{"n_layer": 13, "d_model": 192, "n_head": 6, "n_kv_head": 6, "head_dim": 32, "d_mlp": 768, "vocab_size": 1070, "activation": "tanh_gelu", "norm": "layernorm", "norm_place": "pre", "norm_eps": 1e-06, "positions": "learned", "qk_norm": false, "attn_scale": 0.177, "bias": "all", "tie_embeddings": true, "parallel_block": false, "init": "normal", "init_std_qkv": 0.0284, "init_std_o": 0.0, "init_std_up": 0.0284, "init_std_down": 0.0, "optimizer": "adamw", "lr": 0.00269, "beta1": 0.9, "beta2": 0.98, "weight_decay": 0.23, "lr_head": 0.0118, "grad_clip": 1.0, "warmup_steps": 237, "schedule": "wsd", "decay_fraction": 0.63, "decay_shape": "linear", "final_lr_fraction": 0.0, "batch_tokens": 131072, "seq_len": 512, "doc_mask": true, "train_tokens": 425800000, "steps": 3249, "dataset": "wikipedia_en"}
Each number is 128 + 32 x the weight over its row's rms, rounded and kept within 0 to 255. Layers, rows and columns count from 0. Numbers have three digits each. The size before them is the row's rms in percent of the matrix's.

# layer 3 MLP up, 768x192, rms 0.0614, rows 531-603, columns 0-95
089:145142194127097162167104132142130100116158113133077125122113140085128072128133144138104128140058120165128139130097087098115169081147111134070111099209132128149161121121148118123140125153184174120126110104138148108122122161097174069049126128146144140131138129221183110162144117085158126166
102:103120132099087105099060177164141110139171133159145118127139087079157041103118149103057102096152202122102165133154045166142115109111157073166117109175117092156138127124184168146122102137147130128165167132150120100118137172130130101107115112145158090087185062121128117140101108077151108186
105:082081105121111106144162144170091174097086088142118089134066103150123122124131174077178139140137150153176102106109119110124154145124077168182110147078170114107132110139124139160134131101126133074053154114138109107172121119126086108084198118104162174119137100069137139105191161080124178076
117:149125110118136149132120160165115115151138159153143166137133150156121140118104117112109137080150120201088124084140121159105216068122153111104116173116099081093099134171143082067095148137117159095156132158113157087145123196065136124153134117132160077160116029159126100177145101084111131155
116:155180174127168138111102132209082120137013157094136147162155162113078081165082141101153097130091087141092157147174117166105112102221144135119131134148151138156120133183165118138095175138120167130164139158165111122172102110061175131153151061130126132142098138144127099177143137118145084160
089:133114203130136147112135156083134187089102125159178145148087153100171049134111080107150141183189126095149127130132121176143174115145071152112114126066047081142127104117098095094173159112128122090070156122140097059118169151132085155096193121100129156105094128121098195170142116122104115118
107:127089097204100203144177180186070134106148144126177150173123037068155110108173175084142139179163054140168125100107154183135093116148161142146139094091078109141117139152156170156087177201135158130163056152110089088112173106164134146132112146114092105153126092087173129123135149097074087157
109:158116146135142115133157121129132118146106123104125082090133099125063138092154177137126158150146113139145144125123081169180171098128150089180104064115159151144058110129049135071145152152172172149077148102131101109155109098112161168121155139177122196155181145120105136108148173092162197131
098:095118129102188144148180166175110152193078175121123146104081133130106079122131153086144156185093127146115129158090093223105138120132134141098138113085115117106067165163098139128143130100075107117186089132129106099150098141127129110081090157167161174084168114201149138130154115108103121170
113:184069167159131126115129087137103115133107048166168085088084151152178150111087073093154166105144165171178127118137117207132113078099158119135074127180070148133133110157144123113123131190145171158123116117113090089185173114122126088140115096088128101119129146130118139164123144129146158142
106:157146180105127191105110110136098113164176148075098146119138160179083073156087121103111168168121134168150135083103156153117169156101133119082166116100150082180086171182121078102146164176154126036146132097156179127097139124145171108109078138140085135164155070174100212160161129118101114140
092:140130167179115141140171101128127090104118144132146153118136126128190113139156137105111142061127124139145106163149142109147151103166026082141102117141057110134145154102141132152074071133127169121097043165132127106101178131102124095168125140114129152114146137128175128102097140151140169162
118:126155128127119128143114151125111145129203171120162154128049076118134100133084174108111166108178073134104156129131104161101111130155116151168104092119081106155134149094133119145133111146205133075171154136158160169098064099098150138092096125161137078095100137186127163148073154117102144129
107:058142138116173153091114148105119087112152176140184177157114087049172078156130100126137128120072091123130143109144142181097134165138132088094200082125102121149080122182099136093146166129139119119103116111131177163103097156127151131098168063117131167166088134154129137163122102093109153100
107:126128169116150163114116156145094180132083130040165211098197153106078040090143168140112163140088056148198169110117174121117152137178087101174097132039182130169120152168133100104137145124070127161127146130141117113121114103157142075088146109127098160167109080102179172145156185111098101097
101:067156031137154054173111138114128151148128143100145150154082117070161135148135076130119172201178078123111126126133104189091078148108124077150144106146088193145063111168117128134162075125178146148153132098140173178171093090118154166129134130156097119116120129122078140110119107129167184149
098:085102091177096163160108097167120156182115193103173187161127129087115165082122109100123113224136120135115099121153110102094143110111169135139079141098044113107107162152113100140132119142178199093170074151129135137170070164124118107159113164151159139101162157097144130116191112089125107071
112:107123123148119159095143137171131119126156158097195180097064178130085129127093169083106143123106146173071142082093076175144131091118109113115098127100091113101125150123167106082099102171088137129157079182131136116103128166115110119143157112184127140122093112155055121128143108102157150134
098:101135154121153147165074082171097180125061113176086133135116116122083110072120062092108157136106124143133134141169080175096124112109129105127062098103101132137145140113140092090123112142147193173107127102157138089136165125101143150103133133159125104129144167156124154137174141154076157117
108:151107122111129187130156102116113092166151170118099103184115102150151145077105088180142196156130177127084147118110120168152092112128108084065090129140127115157064103135175109128107136144090110107140075126128120086148128166072182126167144135103045132116114149165151161130072121108147215182
097:175135114095162178144147058103177101143121125125097163138155171112112069112075152106048078160111118156065115095096127179075132152119161119135074100104116126121099115125129115137097156132082154123111110084137174127120128164120126118158069121170167173060156103156201118096128135111149076160
091:106119084119111171184123138114099090145143131119140120127144145163153068152096164119113136092103070151069130125119131151091109115084140102106087085164078132130080179132198177123089099136063184137168063127137183112134076186122113135153105099145131104099139099129110108144117162126096147138
095:091097080150121139146097182136111078163146183122180220089120154075081108133127156080146109141108098167158127109138118107084123109083152117118141119051102091096125159144153092084119158178159124103060125129144132129113165144120164104133106139152153190111194069158157160191166077100100149172
095:132121145174115112195093158164131168127121142138119150078179138137107090116184135179120136095169139140078130115150097122183181179140070095157069158131121134133134112144187156113108123145068131118150149114115138150137095136086083093094120127096143133123146079124132133138116112096170107102
078:094164143104140079155110092177157152093089085149077138098094061161121180120160126178141154093125132140122102121101115177155101165162123089074117127116148104139141098158147113104150119106105184142133124136128140099087079199152069116059178115138135142087074118124124133125118117137125134181
093:169150124088108109176111083136119131143158163067143172119131142148083073164084161129131124051144168151129129140167107170116065097145126118163142100036160110151072109163122168115126133119128125091139022102140123115052170102094134132106140133131105158151114120131100149110129190118072127138
086:095137102134160147177163151116090129087124153142105117168151073120166137141149130072116149068026027143167128093123099164102135134106115096174088153151112122156144147180159149102098138102172100157171124063140126141146145139116168059112103149144164159162140099133166150137082112077051113116
115:151184147136157104112064133115156147146130127054119166085117127107133043092158139162050118172196088168039142072126132159138132062118122107141122159121117110159118135165110102103116163138133163116141109105147129154126085142116158170149062129102103111146131124130178109185080120132122110169
082:212146108140100149177074125154116082160130120098167127128138073142089124101100159132102140155124100198057130096105152140155158109193102120132119112164162145118093126122159112113133169118129160180152145158125132108087148154069136125080110167161116132083122085150183158157085182104093142111
107:119105075067178200109120129153103129131172175112163158151116128185107123115091168115189122115150126144123122117103152123097117128124166112117148089125145135170063244189147095130098149100174135128107141170136147132162112138118115060133139082132177107145122145154119118147157119165147087148
092:104123129137148050137137075163082182130129065094146156106131169160160117104085128176165170070143169120084148119139154159111130171083096127124104142174129133176110112166191168097088133110070110074163091141146135123180149148081201129143097163095129046102149134129093149117120145129163132128
109:139129093139136110115135149135089202181138095111155122190135163150085102151090150142156151142125150150097138093103122139103056140116133086118133168101070165088137176099104106090133105142205182183155123172127093078160134054108142112175119103089113074135141154165155123147143111113146176154
112:097166075133129114134093112130081122123102215112165135152079113090196136149083130116124148145171155141147141139170089140117078097105164097147130086134109124146124166140132132160106100117166163168171065116146091137134116083149101137157127117113138098119104177152190117100141107129108103144
116:136109137134176143092155080071127131106068084084152117154200122115093107137053093115091132123184149139167114114142117125119125127108147131122091110145118132111038101152087141109067082129106132197110137185139085153202133126095168111123167110192116130164107088145104129161096151135131130133
111:111116142165188115157142068117151117145088183116134137140128153113168071097104162084156176124123056105106115121117103129135066081103122077128147129123106125181146127124102174064119225172139133079118075192146123108113084094153166112112170080167126162141185109165129126147098141156116140137
115:102099132111156118105102171096072138135084136079116185187085068165134115096162182067172133151120122112176146112146160177131100167148158116188152109109105130127083154143075137160128052134179122149186137101121072129128155118139127125084124137114091154131146161144156154168140131105132119137
107:185002179142158153086152156129127109198139087134157152130111095166084155112091133103106144147116101126109130125164153138136158077160161146168136127179125122125151143170112175098133142100095181124147153168135062131136163094107090093164123104069106085151147113120108111100153117096129105123
094:188140154132204136158123151085173133141131133154136113115122162070125127113128168109153123176141107115166144145140100185158155053111116096121071130112082143156146195085071138076099162111127164121147180130146055138135120098082136113060119117121092163098170117157130136103154109150195134127
086:095145189111106127119130115117104148094089103134108164175126124134222119107062152126154131067083105139161123116112131196154088144133134130088082110128123105131147121098131082116137087097126140167109125142173121190114181067155179119157146097120138119196173166085142107076150142104043138176
119:173149129074211125076118115174115132194134164100106102130095128123156132142104146112138127119124144110082146142129074176083109143132103114080140125161106101126151091126134166119176140177109202111151089121124109102111112097057179171181122114151079099050126119141118148127092152097108126153
100:104168086132166085151109211119145120178084145090138099149095091131145189178156165159164107123148064120139109120130106154172103072129103096193153078156161169198140165123100132132156084199166140120085138110126086149149137095122153046114131126129081166169146107126096145168105108103102124143
091:152103142171131085117117101146140134145120137105135137145144147126164143089135102110100129029137168147162103130111108097086113129105083093161137110145052129158096109115088114104163110122102149110169130166117111138087144074125130162095072173107093127163144032137100162154186118058102150097
115:144089186115177094092087137113115150128100153058129119130124109167137169178181132056081149092143099131143112127140101157138144107105094087140068151179160087132128107107148151165120118151155170150165088089095117121102156106064153162120109097125132117187123147140178177193129167028155191148
099:172112129147167175081097152123137180115109110098138101110115055098100157125108180034155132181149084123193138118105225166159118136137133130146166087144118132156107179104147171129091096215175198119110134060151123090064100103158153154146159125089078166131177142132135125149097155084126168144
109:121189073106164098149132153119123166162144173056132165165117145112138134123104154172180119166192091117092165125081057161065127124120135075135074123108114127169106116121101122123068144122140126149158095143151192128128073128095113119111071125186130103091126152192119118156089099111138146134
092:124117155172137138116189173144111178126075118107082123143154114163092172128175129126139163117145081144141103152083099199170115139122157082166091107108154097150128136085126122132121107133137215150054147070144107101127108082147106113144113143193072207118180131094139088142163214055134208137
097:161117207101152163099145086125073150147127122115114165127129103151179156138108195092088144141176136132196139117146095152174133112084105124180027071135127086154163108092093184140156101104137112119153145091157122096146076147086130148137145083148105109135147119185115178121156188099139150120
118:138118084148171126127061086140112161211085154114168151142112110144116129076135136121171097147127088137135130132113101156150071136121162153088164102127122085188140124146161135108107127125132149106143126142119119171201145092143121080154115146120175137115142159067127101172142157154196126159
088:159075153087180159162122157177155114119102090063128093087073132199110136079118122127128118143139125184110115158156109179102139122102063160114106077149116127159190155152162162122153085112122098153116079084105061160136114111120122085125042123197131115081181134186121161121130098123098131132
118:097151155191111186098072157119087114092107134112120176085184124121081101101128169150167122086078122141095124073124098154150156120164131118153098153129125116183133123178109126170070112077102131112180165113135150130108163150042204068113099103165094112107108157181121120185136165098169130097
103:124116137126106191102149141169122092141151113136180074071169151140198099095118208085087184126107120128104125131164142166125147134150113131161109113196148082078134129097126076095106113153118165143190161094125127143123113095093120172121131093110118099131111105124145147119138113072125103151
115:097168073128148132138080172126131090143093134132108118106058081115084088195137135116178127136164151144112137120123127170074102156163171139195152071143079076143075137169064125120150095172170164175134098166136128157176120140134127125180069109124132106124106121092140116140135147126127145150
105:165091186165139161141152179157116102099165145170084098135110164147098216128169128131119142078131144138092101055123131127161196113110142123106108135173161141141106136107068127145155156128145134101131160130121151036117150158079105129193110145190085134120105141160173114155118181108138170073
110:113095134145108127143130078226106095118087086164061172163106169133150140132102123143171092088153147156166113124173116135121155081137162161112103076091067119129114100147124121056108084127110188113086177185109142113152140189127170176132110149112092144139065118177158142164142128106087141098
117:160116129110205103136140097153169104119162130113118151119109089170197083169101166092209134106132099161137139074075171164153115111130184099157129081165087126141131156095094174154132112148153121152088106116137137107088096100186182123072151070143100098140105109102135169144137188146120127133
059:114123165158152158136087080152103167173134124119098108135139147166152145165113153064112153112147128155141239133153130122120133119137090075158111094158057145101152151100126126116133108150181189135122110102035098109114145129155146124166144145137126138124178051169149106092144142114179152106
109:151169187128118093120158108138094205112198110076138154157107059180138109152105128157101214110144162137091157118110150108130157123020100125143087124137115116150110131124149134106100153098138128146150136099146218105118147116100162134091135080143054135188125124191139148104126159071130126114
089:079080135127156163133123100115143162107086212105154158145118140176115087113137100117153126172129105124147130123048141095114131154127168178171109127064187115104120144153132174135176108139058113049125173068144153138086103084155124132113137144104134169135172108154100130132173123118147182138
131:154059203151116132085078128096143143111120107086092162112162110175126118141150130100094140075134193160195139117136096114103134072093101162128110143150099103145151121153114173109113081131091156104154191126133096123147152136112170102126082083130098090183060104129137137129149194098088155130
116:124114141136127160131139159151142160096102137156135109101091070156129149129079161157193151101111051137115119088108176162124136073088095139141063082148151118103147146170114145099179144124083146132138120102142122058058128135156074139073027161136127116139119050119122165162152189118065086081
097:148195174135133164095099169115115198141168178110158116146054124082117142104128140127129112128118125124152156106134138115141190122151093141144149066105085162124130165119156117144065126094120123185154113100164107180088128066175139099132109155086141156146092089120138134136096169071108150207
101:135093119197132097165158144138151142135086112182127142190155138065140173130099140125091124130164116203115113115142095134124091132118107148104092096171125159095097159120147106120105085202123135136166079173148122130132187146134098134152078157102110128130145151117186134124100065110121152132
094:149133142174172138137143072137163173170098176100150123151138092113117111131159175125187157166146162113116128094129127137181085154173105139119118164176139089173186175170112103022085138139146138129140163078152156139090122152156154128162115122114148128144119107153075123185085120147111130081
091:176088134166120186134129101090160132101027049115144132116133086145121124120125123086135171132140098134158116113131158141076125102186108170139138136156153115123195192140105165116164156122134175131177102073156079104084147142110112142100137128129125156084149091181125132115139142094074168131
102:142059089098142097157168117041104155142160102093195114090151165125102136140158072077136185173122133141139148116136107133141121103102145122142130112131077159131132174196113159199097079170153210165117137099120083164127105035093162140114189154123100105136139113100065152123162150150156162128
103:157082215188135185109182168179118144136132145081094115122113112127105136116137171107095111109070112161154096065155143095144157096102124135161122105124140134146114162091081125108112099112090136113142133092116142087078147080095110116130150130166157117099157117118146130173163168038147114130
099:122183144153127113155115083132132140148103109150145168148053122086081066159110076153195101126148112139114106137072128117104055142085096136085153132086111105147119095128168141066139173130142093127144088158139139121163155179140161113185131130078110126135100083190115156101135140138147103124
102:200047089182141119131084142171072177109124127103136146116106182187128141092136093114145111139160129157075124108054098105102153105126189096195114145150147130208083096122144204128115138185173117097154115150109105124166150146097074125168134097117085158120134157139160121121133138145140180162
102:138094192180151185075117124180070096107115161049146165077190163122186144145133168087097121149121035167164131108134133077184134111127158126153158121123106108138137161177081129161107134165168139111122085103132153083094114116134125124164108107171122153153076105123177138188150163098105111120
109:159069188170119198097163131196125165105084135087117137090094135165105130159134124121091139162153117158132121124156138086151160107159113155109067130109099102108121182152109162126061196122090127134112124089143119116157186173086113063110118089110082146163118065124185135108141159115132155089
096:144115148100097189123129111103157174104204117075196167166135090120135084132115166160184138163120133137099106104108184121093049121204159102096117111149092063169108121097127090127114183169067139109103111176140142157093147116119136078111078084151114089097122084137190173104123113073147084190
103:198163157064141151121131133112154164148172178080128147122131113155143120141090200118120124122146141134134104124124149104137112116087145158097096134135100140203120164131133100138115191097140115144158090156126173072047151125104184122130119140165117104109187080181135168190052129112134102103
057:085121138156152159123089130123142179138164161122135166159129124125107115129092147126180160099147144137117250114212067159107116177149103147152159139097142103110126118153100108102144142101130155105090115111064126159130117136116150154188123153136135119105129098175144110104162176106199165131
# layer 3 MLP down (transposed), 768x192, rms 0.0441, rows 531-602, columns 0-95
098:108104149118137071134138151185119166145092138120168142161113110163111146099135115157140129099156143049143148123102112183136131163091120134152196123061165104175117123164130146083136077138123104079094167138100154124137100087134131146123085185103129101142112109083054173098107159129146087096
093:142209150151114168094175099147185103126124086157182105080117142147174155149105105171200126183131107109144124078112093092115146081141132107101160111136145093109094166137129109059160161155137077146108130143118090169133134111146121119165128153117108143109090089110148156171175176133101118080
108:149126131086182155171036128091122100074162171109194156134150154088101101118101109171143097162077154114116144147117085090134091161077166119115170119104147119172110111152149072118122105086139177172153141100142150117090095081154126114184099106115105121118090110193181132150066159164143079090
111:084105120096114143200128144207138162157104123108074130160132192088146161184090192192136084127130159139156134131089116134146101119079080192126121128161119169097108111157149116175117117186085093145139146107143103151117066093126169157149098105136121113160101194086136082132176091092128109114
109:117154173149098077126140092134095050104195170088129159106131172132102167164117085130101168084102144128048114138111115175098133093165166102108047142167137140129144061144123132106100161130134053146078143174138141120096174106121116146105132131232169140135127102128142128157174128137105124086
084:095148102151131145149087075121156099168145117082096058131157133137120206119146171129159092077105145171147105158137127059156125111185178113126131174210156153143156151088128144151118097134096125127166095121110079163132136200149214090115127106143112152151178097107192083088123098124127126156
091:164099124092147117174115085073203070119091140128134102132142127163124088123153146104127092098052111166192078170116126087107130112140125150142144194161124167084141157120112129095138134073089104143124147020128127171145167089090179165138156124152147061077136139137168116134138099103165164115
114:139145083108141112153108173090126163125150096162078116097120101122139119133135165154125199143093127163080115160217141113144102140110104152084167162139089161082163129175122162158150162113152075110113135176120150119132197119144116133125063128131067116142123149121103119149111105143118110164
095:132132153088194182128172111119100116128136171118110109118066146119141086101133124130175147110114079104151104121112080080131094182111140196141155123133142136115122138136133080161107184093053137094142127077124101136124156140149136133152096127063139155145132128115149106128130208121136079142
108:090074145095095203105096144127162123168153137083089127178167129122105133156096162144163139181125136211127109137090085153167187166148139126065127127094137127127161168165151139127077095135113081077122081132141102167151135113104161115177125179112115151114123128144093119118089121166083103103
089:103115125077148071166131089136133154152134139195088163139135146129106109147131112146132135065167123170103102078072099116093077096084131141173102111103099122179097115144114118162081135095124163103153143109105143120143116161155059128178102147154148159156165195052132133102153153099118103106
091:123129088135131120156082184080145164138120153148079148160090100141104159142111085138126096215135136123134119107162163105133196173136196148139184165198149191134152157105156139122117131137082088145133189077129110096131075138136158129094184191098094167108074105091111127165135077124109081057
112:115106122184071146174167123148145099094126132117155114121131104175100129108120081141149150129088093120120090146124099148118194099168082097161120088059142142083138120135150117113095148032099119101110115112108169133075173138155117162168137140165144201144164115105107120107109100097122118143
103:147161089140095152107093152120132111083179088119127158100132060096073119128113137137083139132140113171134136058155105117194141131123183089164138120103097101107072115131154137150165142128132181131132180117141172110141133121099089140162127107098119193162092117159142121171091195157137186130
087:090103118172149153068187142092129052124144093176130121162092141125136116112162125124046170169115119178095113122163119157137166059122070112160104092127079151156091154113124155071118095108134108170146063117095143172155234165077077136113112138120144088103143144123143134107162165103101107143
132:213076171162098206106099124147100095105099089162107114130144114198057155113155134108125082113106194171145090136104100179127175064157197190121127104118161090134125169100163134089121155127084137116111142130141146074115125163115118079185087141113116108121145100122148167146143140151137080094
094:168111175103117086161151116105130101092128100133143137118125146101141130147172197165130075040167131164147134134083196160117088174120131111123149072147151164120172156149117112093154154114056129134122107117121168119087165147083174183166111071172109102144112110177168153124089100136117205111
109:103134132084087103133189125127127110113147162152134087144119134079128081148147116101129184172152082178156128112072096089142113139168134142123113174177126136159146151092184091126078132106117104085145086101152139134111132073116133080134099136133081170070181132140169106130138200148097156101
099:088150089123100142112089113149115140088131081173162160111122177073125203129183152095121116116092104212071086112138103140127123125134073176045142171108052135141180156146187103167085104070123178120105112164110192105111148082166151144129155110103156158124143171112170135106136129104120105097
095:115112117140100113125126139138118137130143189068147118121124091092102084130098148106094132124209141128133113071110088135112117160109121180192186172163142125125150119124104151065174191134137186121134149097132120140113097117131111174088087134143113119110093099136116120122179109151050089115
094:112136145110144086184196107115109117164137147152147101059094171145140144168168114118120131115100080055175145105083189088153081146127075168118193157155133155151175078094125170142175129105118109116102138113106102106172077119126108162122147137105111102135113077081135129160170126144148180076
089:180158183098183157124137146093184155107065127109126121146142066091149202191089139092210129149137130077180124114162103100140208131085071125169100125160151087141126112162106086106139147085177090150124188126162112120064103129133109131139148103131151194119093108097149164179121177120150109119
084:087160171095127128152133082102181089104130120147153074153139128200178104125160122122103106080163186099119088160057079151123108135134108113130176154158169205203124114096123179121135146105143144159174114062107193115116122089132051159161133104050101085111107140139091152109101190167116132082
091:142082111123110163088134163129120142110138137126102127129061081080131125162118121087101133167105119081177083131126147103108088099155132176072152122167147119124131172159111123130125137121182115142099075128106114187099120125199205118111149117103058098186130188130114128169195119173172142139
089:147090095159113186075145178118103110141143171089139099136149175107145075143107137090124145173106096129143135154167119070092164092081116150119140121129135146125118185128135156119116157151140101107149155144123109144181170048086205152201086102108110128161129133132141108129139136080118118104
084:048195114189138208089116121133124128126086159146066139166108175134121176143169053135159055141112071100131127184137198059116141089119145144144130155164046194117130118127138157104123125080140135141070142142100126148127151145139150096111143149126179114135071148132165127120112087100124100081
091:145146138144154141113097177124109108114090095160182123079175098112118083153122097139092160130133209126106098146099150105113159104175089090147167097143129111086134097081148155134048122106121132075056111162115092152124146138102070164108145109103175121138155105100101157086122143147162066067
114:122087102137130148193155068148130155184171089101096224119098116171084116129130116107143124067077179104149111149116156079070073190190116068101125069142138142117127124148125126167178175134135150094115153125121086131073159135142164161151150137111040084138156114105108106084152046131108151115
088:052136188122080116111142128161139171140132106136190112159151088105123111112113089089145109089104145088141143138057143088127158121156082081093197099077142225133156137169120108143089133158148103076097162106123128133139133151142102142116207200121095153127127118134089148117093099108127077135
109:118075125158163130142094111136067169085105145066151157153148147106124146057150129097087190091101111095072117129118134186115111143100227064088133150083167047137147170136129085089135106120189130188156129133111102097123165076124117140116131138130133159093117096135105119128198117121166082078
090:120103099113114172131138197163111139088120196117127094179140118089115160184168114093134111177133113147186098061114121115134145089145105125186165158083169068102150131132105082118168110158197116119114158120130158095108087085190084171164125139129090165113093131095175137150169075080122137156
106:128117046114149134112080136153077095118184132138143116161127084157186150097131125122121121120114167098071137110123118226198183100104178077078085126083124145132136104113134072107156158081142140184125155115097119148163141099119102138127122063146086156132119082076124133140156078115154137179
114:147032197128099139163128179108179134116091130092099126124153170135095107151158138168162097072132063156146078110105177132121161115040119150110105151135115113174123097121129145131128164118102119110096124144094109127103148127081194123048135087170146136143143132128171141157089179133129154073
092:131133163146099114054162104177140112171145072106141119113152102132124137156131172135119158084154083141137143177156126190131131151161129075087096062132127147095113103092144131092088157143160149081115165156134125086124114155149100156096155036110109159099091100096136108096183161119150149112
112:115156166089163125146171112143127111139122183143083075119086155127148105062113164136150160123111115061112154146133123075097105124154136110104136151138169116113081105147105158169087170167167138089099116147118184104126075212117104131139150102064160149085134106101144095128091091164191143188
100:129114181095099137091116117094132085120160138083133132193091129111071105101170135042146157116114166106116160136131177127125123096178169129166120156117089153113113102164126155159128116120196161160107165141109103081154186192108082109112081148063098133123122068061184146158109144099127128144
108:113185096113127157100110097117046134104097161128165099109152109134126117137123125103215086121126142160159115102091075181134192075098130041154219133124166136140167118157122088113153070110146174113120133064118111113116204109066152108112127134109169057139106132145132126173152145145112102157
087:047198124131100191117124126155184125095128089124069115117139105136112158167174092148134136120092152129084129158116076067118091142116093130148133139127124090144117125161175074117119080150082092144149083146110151084114123118151126116147131135149146139145109108073185076133191172026109073088
093:088134040114101103139138153131215108173155174124136121129154124105049162143224117162120110180124162121075132166130170115138181152087117132112126151116118149105154139146129114104077144152140133127104143125102131055121079151106083133095124167176094106110096096207174146128129100170168103069
118:163129154173125138090100113135099075164114130093139102068125134090131127114155161107190074167211188099136090101122125143094114113159130130160112111154160156083119151125122154070201155173106157175128106172119191134139097113101135134106083133095139132112159102146097128128114141141142107134
097:128115087105182131156119131092170132118158162142047033131121232144108155138114172177077157111145141114106145078083116071080166131157158147117102176114146123118171093048105118107210134126125113124149144137113097168098129094145053126114086131154115113119127141171145094099108113099123051149
101:106134098105176112043154140130197116176138145106112107139113132120130147112100127126089090164137089149133118095108172120062177169121116120088147191080139077134152100112153062171136102115158151181109148075145177127139080116134112144179158092166139146134079152169104100140082149161156130144
110:159126140157135067120164187178113077077114132085136150158132108169153130114106115088119190155123110097125171127104130095083139141146128098060122125128160160061117114134131133157182103109122100198146113114142121124125154126174144167191062065065155154127088083160093141161167115099108108178
103:106165154125090109151130080089194073105173093087134168081103222189129120071121097169154133133093144128039124157136139104120161097106135183086103113101115148069108124123098086168187117093098119088136147200116078143144140116103077125120086132174159089115067168151087122073111097139104125126
109:202085146142119079167154124129135122174131069099094153139174128153090139157150203050090132109136145138094128122150109076171117112154125161135105153126130122100155149107142144166183098064114140137089142137124081113151122146178142085062172177131103120221146162111111136086153115087102155140
101:169161073052133085075073065089129141187110119157193154101061103102179148129108187165106127126141110122133129195206128116133142111130081168158092141125117148078156130177138096140107126121149100182153124129105113181156109146111102156094118105095097097179094148185127140091106081150133093131
103:145119108137100116073075152138161089112064062193091168066168116096121169086147127153133161099158097086115109159140126090133131094107176181132078117107154185090112127091163161118157087084112136127057196170117155169106203183172129175110105118126149116161178166135113113085148068121047116126
119:097157147126148109090162179112121063116102109109158174119186070072139119127204198088110127121130109112119139145097121096134167147148093073097132139200104129126109122115059141183086119128061158114151126120143159128208101112102117117122125140139108193132147133130107168113096131078170129092
092:122102183173110139093158107102086163112141175092076127123166125137098092181105088099128128129151091156125117061109132069133173171121185080166176184105128164079136108162120043100105127151116196098124187179153166135142135113133211102172163137126146114094118154084140091185132146187197130131
111:109172086114169181139089141149124097117175115117141135128190132192049207113126133126126108082104094135113091172113120134190131116147138123160133110120125124152188061167133125128092109122157147151120131166118070191145124155183134048115065136116168098065110111133148127126191120162138084106
102:205159085119162104133136190074137110106100142137146123135146138115078186135145100164105187184135187116109140081093125083105133114127105101138126152110206150142175092111114201107199095123125128113097116162143122141151119107154136156155085175164119163132091167148121126135132109141140208109
106:116115129119182083117182151172131099109115152088075161132105096120122100095149105108118115094129118159157128117049248127142094139125119170144176080182135128117141175147169105111144095104153111181087117155103089146149150198123162145096131100078154138110127120174106097174145121100087177131
144:083149101111127122130070079107074137153125158107169131130138091118138063138100157157130125135106114113146141198086120130135064166152115117146183075083056122134150172155199122126127144140120111125150088142148145207119114104151111097100138104078125110133156119117094106124120101183124098174
112:075153054122073121134110136128108110105201110194100102159110203140158154121084163105128120112109156119128133118122122133113159055145139177056176163149114119162103100149138125139129101209141153098119198154126187122139084127140083099132115197138155110130114122123191143134160089126155196112
123:142124125130080104154120124216118075130108136142084086124064167218090154078112138144112138103205113137091109091087112158096161116125171129178076117091125102122071145078094166083150131150137142143090156165102138064132133115146106167122140172128118074076073120169134160134091118135119129168
069:134174127118096092086174174145139107101113098128123110126149155082124124122142145136149116194108158116143059129170114088122122157162166144081173170138141143112163120135140138130133105140112064105121156164180165128112146143145128110104106124100155132163145129133086167125142131159041107100
108:089116048135153125176118109114168152139159128131119163131148119126082148101129107089118094083119095121158130132091163194145099086193110094126134134115106070078111141137087125109095160121149135159143092125138077122191138129133075120117140181097122193150104089118087149191134063122046122165
090:183148094125091130136153111091134059170148103137135142064104107117164149134134104136105126112136192136093116147113155167124114131138095134151084133196118106101154065084110091108085133105181170191154115172098117122166096156136134146170103121123104112133121161075176161125103136152144105056
142:089153099133121095064105176113083177079130122128129125085101115161088114131077139160126154108149164089144169076109130132101104152116103114143089144159083078121164138112141134112151116125151103118163161118120141108127121148133192122195092152138127096170078201147092108126164129175136107141
099:069116159148139104124090068136083104188153154173191141139139067123166113156151098117084129113153148112112139162153137152130079135156146170095135165085175099179113164152110129110048112109149095161103041139125064184179100075103156139197123147163147163140108146088156151079137134129109139073
101:137077120158134040176112154140127096122127054127066127088152103227142091135108140105076116133141163106115147176118133109174114120136135135112102070097149132144133119179138089129121159164133129126110161138140135096106095160107145078169086180095026141146108183139146086116146112189113087127
094:104120110070171187126057182068095130104156124098148117111156143183116132156090161112133124124107129089147131121089124134131159107102176172121189151142097138183126131137099096132182121081132114069157156095108135166117059106178091088110116092130127129086168101136091116143089235140109117156
072:106140121117174133104103087188090064072112088092130132087132165128094109062061091123144087099093099137102140118150079155100090158128163152100151089142166145130095145141179127171135069134127128128119115186108120121175122163144145128153184115113108154137126188043131117096159120131157054197
093:138165098070105108111171083099155126117182109118094179098112145101102120098124126176197178151150189138135098087106097083120150167116114140141070050119141168108130113059146103137106066125098089098137117162119130125175158116161124170093037100137135136112107133122056129095163096133100122129
097:055182148110130177085073099142150130115142104161118134119108113146181119171124111089111052095126133081108130131134119182109112160124093046091102132122092140188097154175134147121127135094111097160069171189108166187092105153144145134122062081179118103135157161089123131128098140134108121126
108:129138136083130143143103073110107083135124143119106098136131131073143105107083124119133085120173108103131129182028219141143162157101159134122171128088082162142189142184105177142182122057096107175098177115098125155131151107071108165189147096075106177092120106157092098136074086159146091166
090:138149122072147114077097126154154090085213093195146078157170137127126147124126128148083164140111081119134104069099174163171098121126128144103142141129081123103106150138104136204103161147142121146104142105140174099142082109133081112114103160123116121085163101164153114141101126121095188089
106:062221104124119144111145091115070164147187126122125124152158090101124128159118110136117135119090060127181113122176141164103127154179102133139099142098156086116129130125117043085108136151143080137106142063138133102067112165175233145142146198112156125143190072071129129146105126104117116140
099:123136093088153104140099106080135090093145052152111124141132131132081137088148116153161124108102162104067131210106199061134143171169128116134175065059095188097141067110170113153114163172131118130144133113110081175164134164132095154123146107103170104098081161127027138108161117064143214095
091:079127139137087143129120072097121166120097137149110119107077121172137127105157147071133119163074120132130108108178083073105126191148103159140149120159182133120128153118131167152115067182063188125124140084080120196149160121116177097147117108087142161119036106087135133142176097125099164097
085:172163128163133116144180189115118097125151138154148140148084194111083123124107077125108115133159098127130164100090118052128155149119115120108093144157177186065122120128134102143133138142117082164111202121099103106135114160167059158186190124113151127111109107125068075123167109157128181100
123:070083119151123108175136101149071134075117085169105096120155168115082130071163093140139133075116153129129128141111106147153139136172129067167137092127159130088103095118150092119138088134120202100125128104133078145239114128105082126142115159096125180133132137120105101114192087145129150166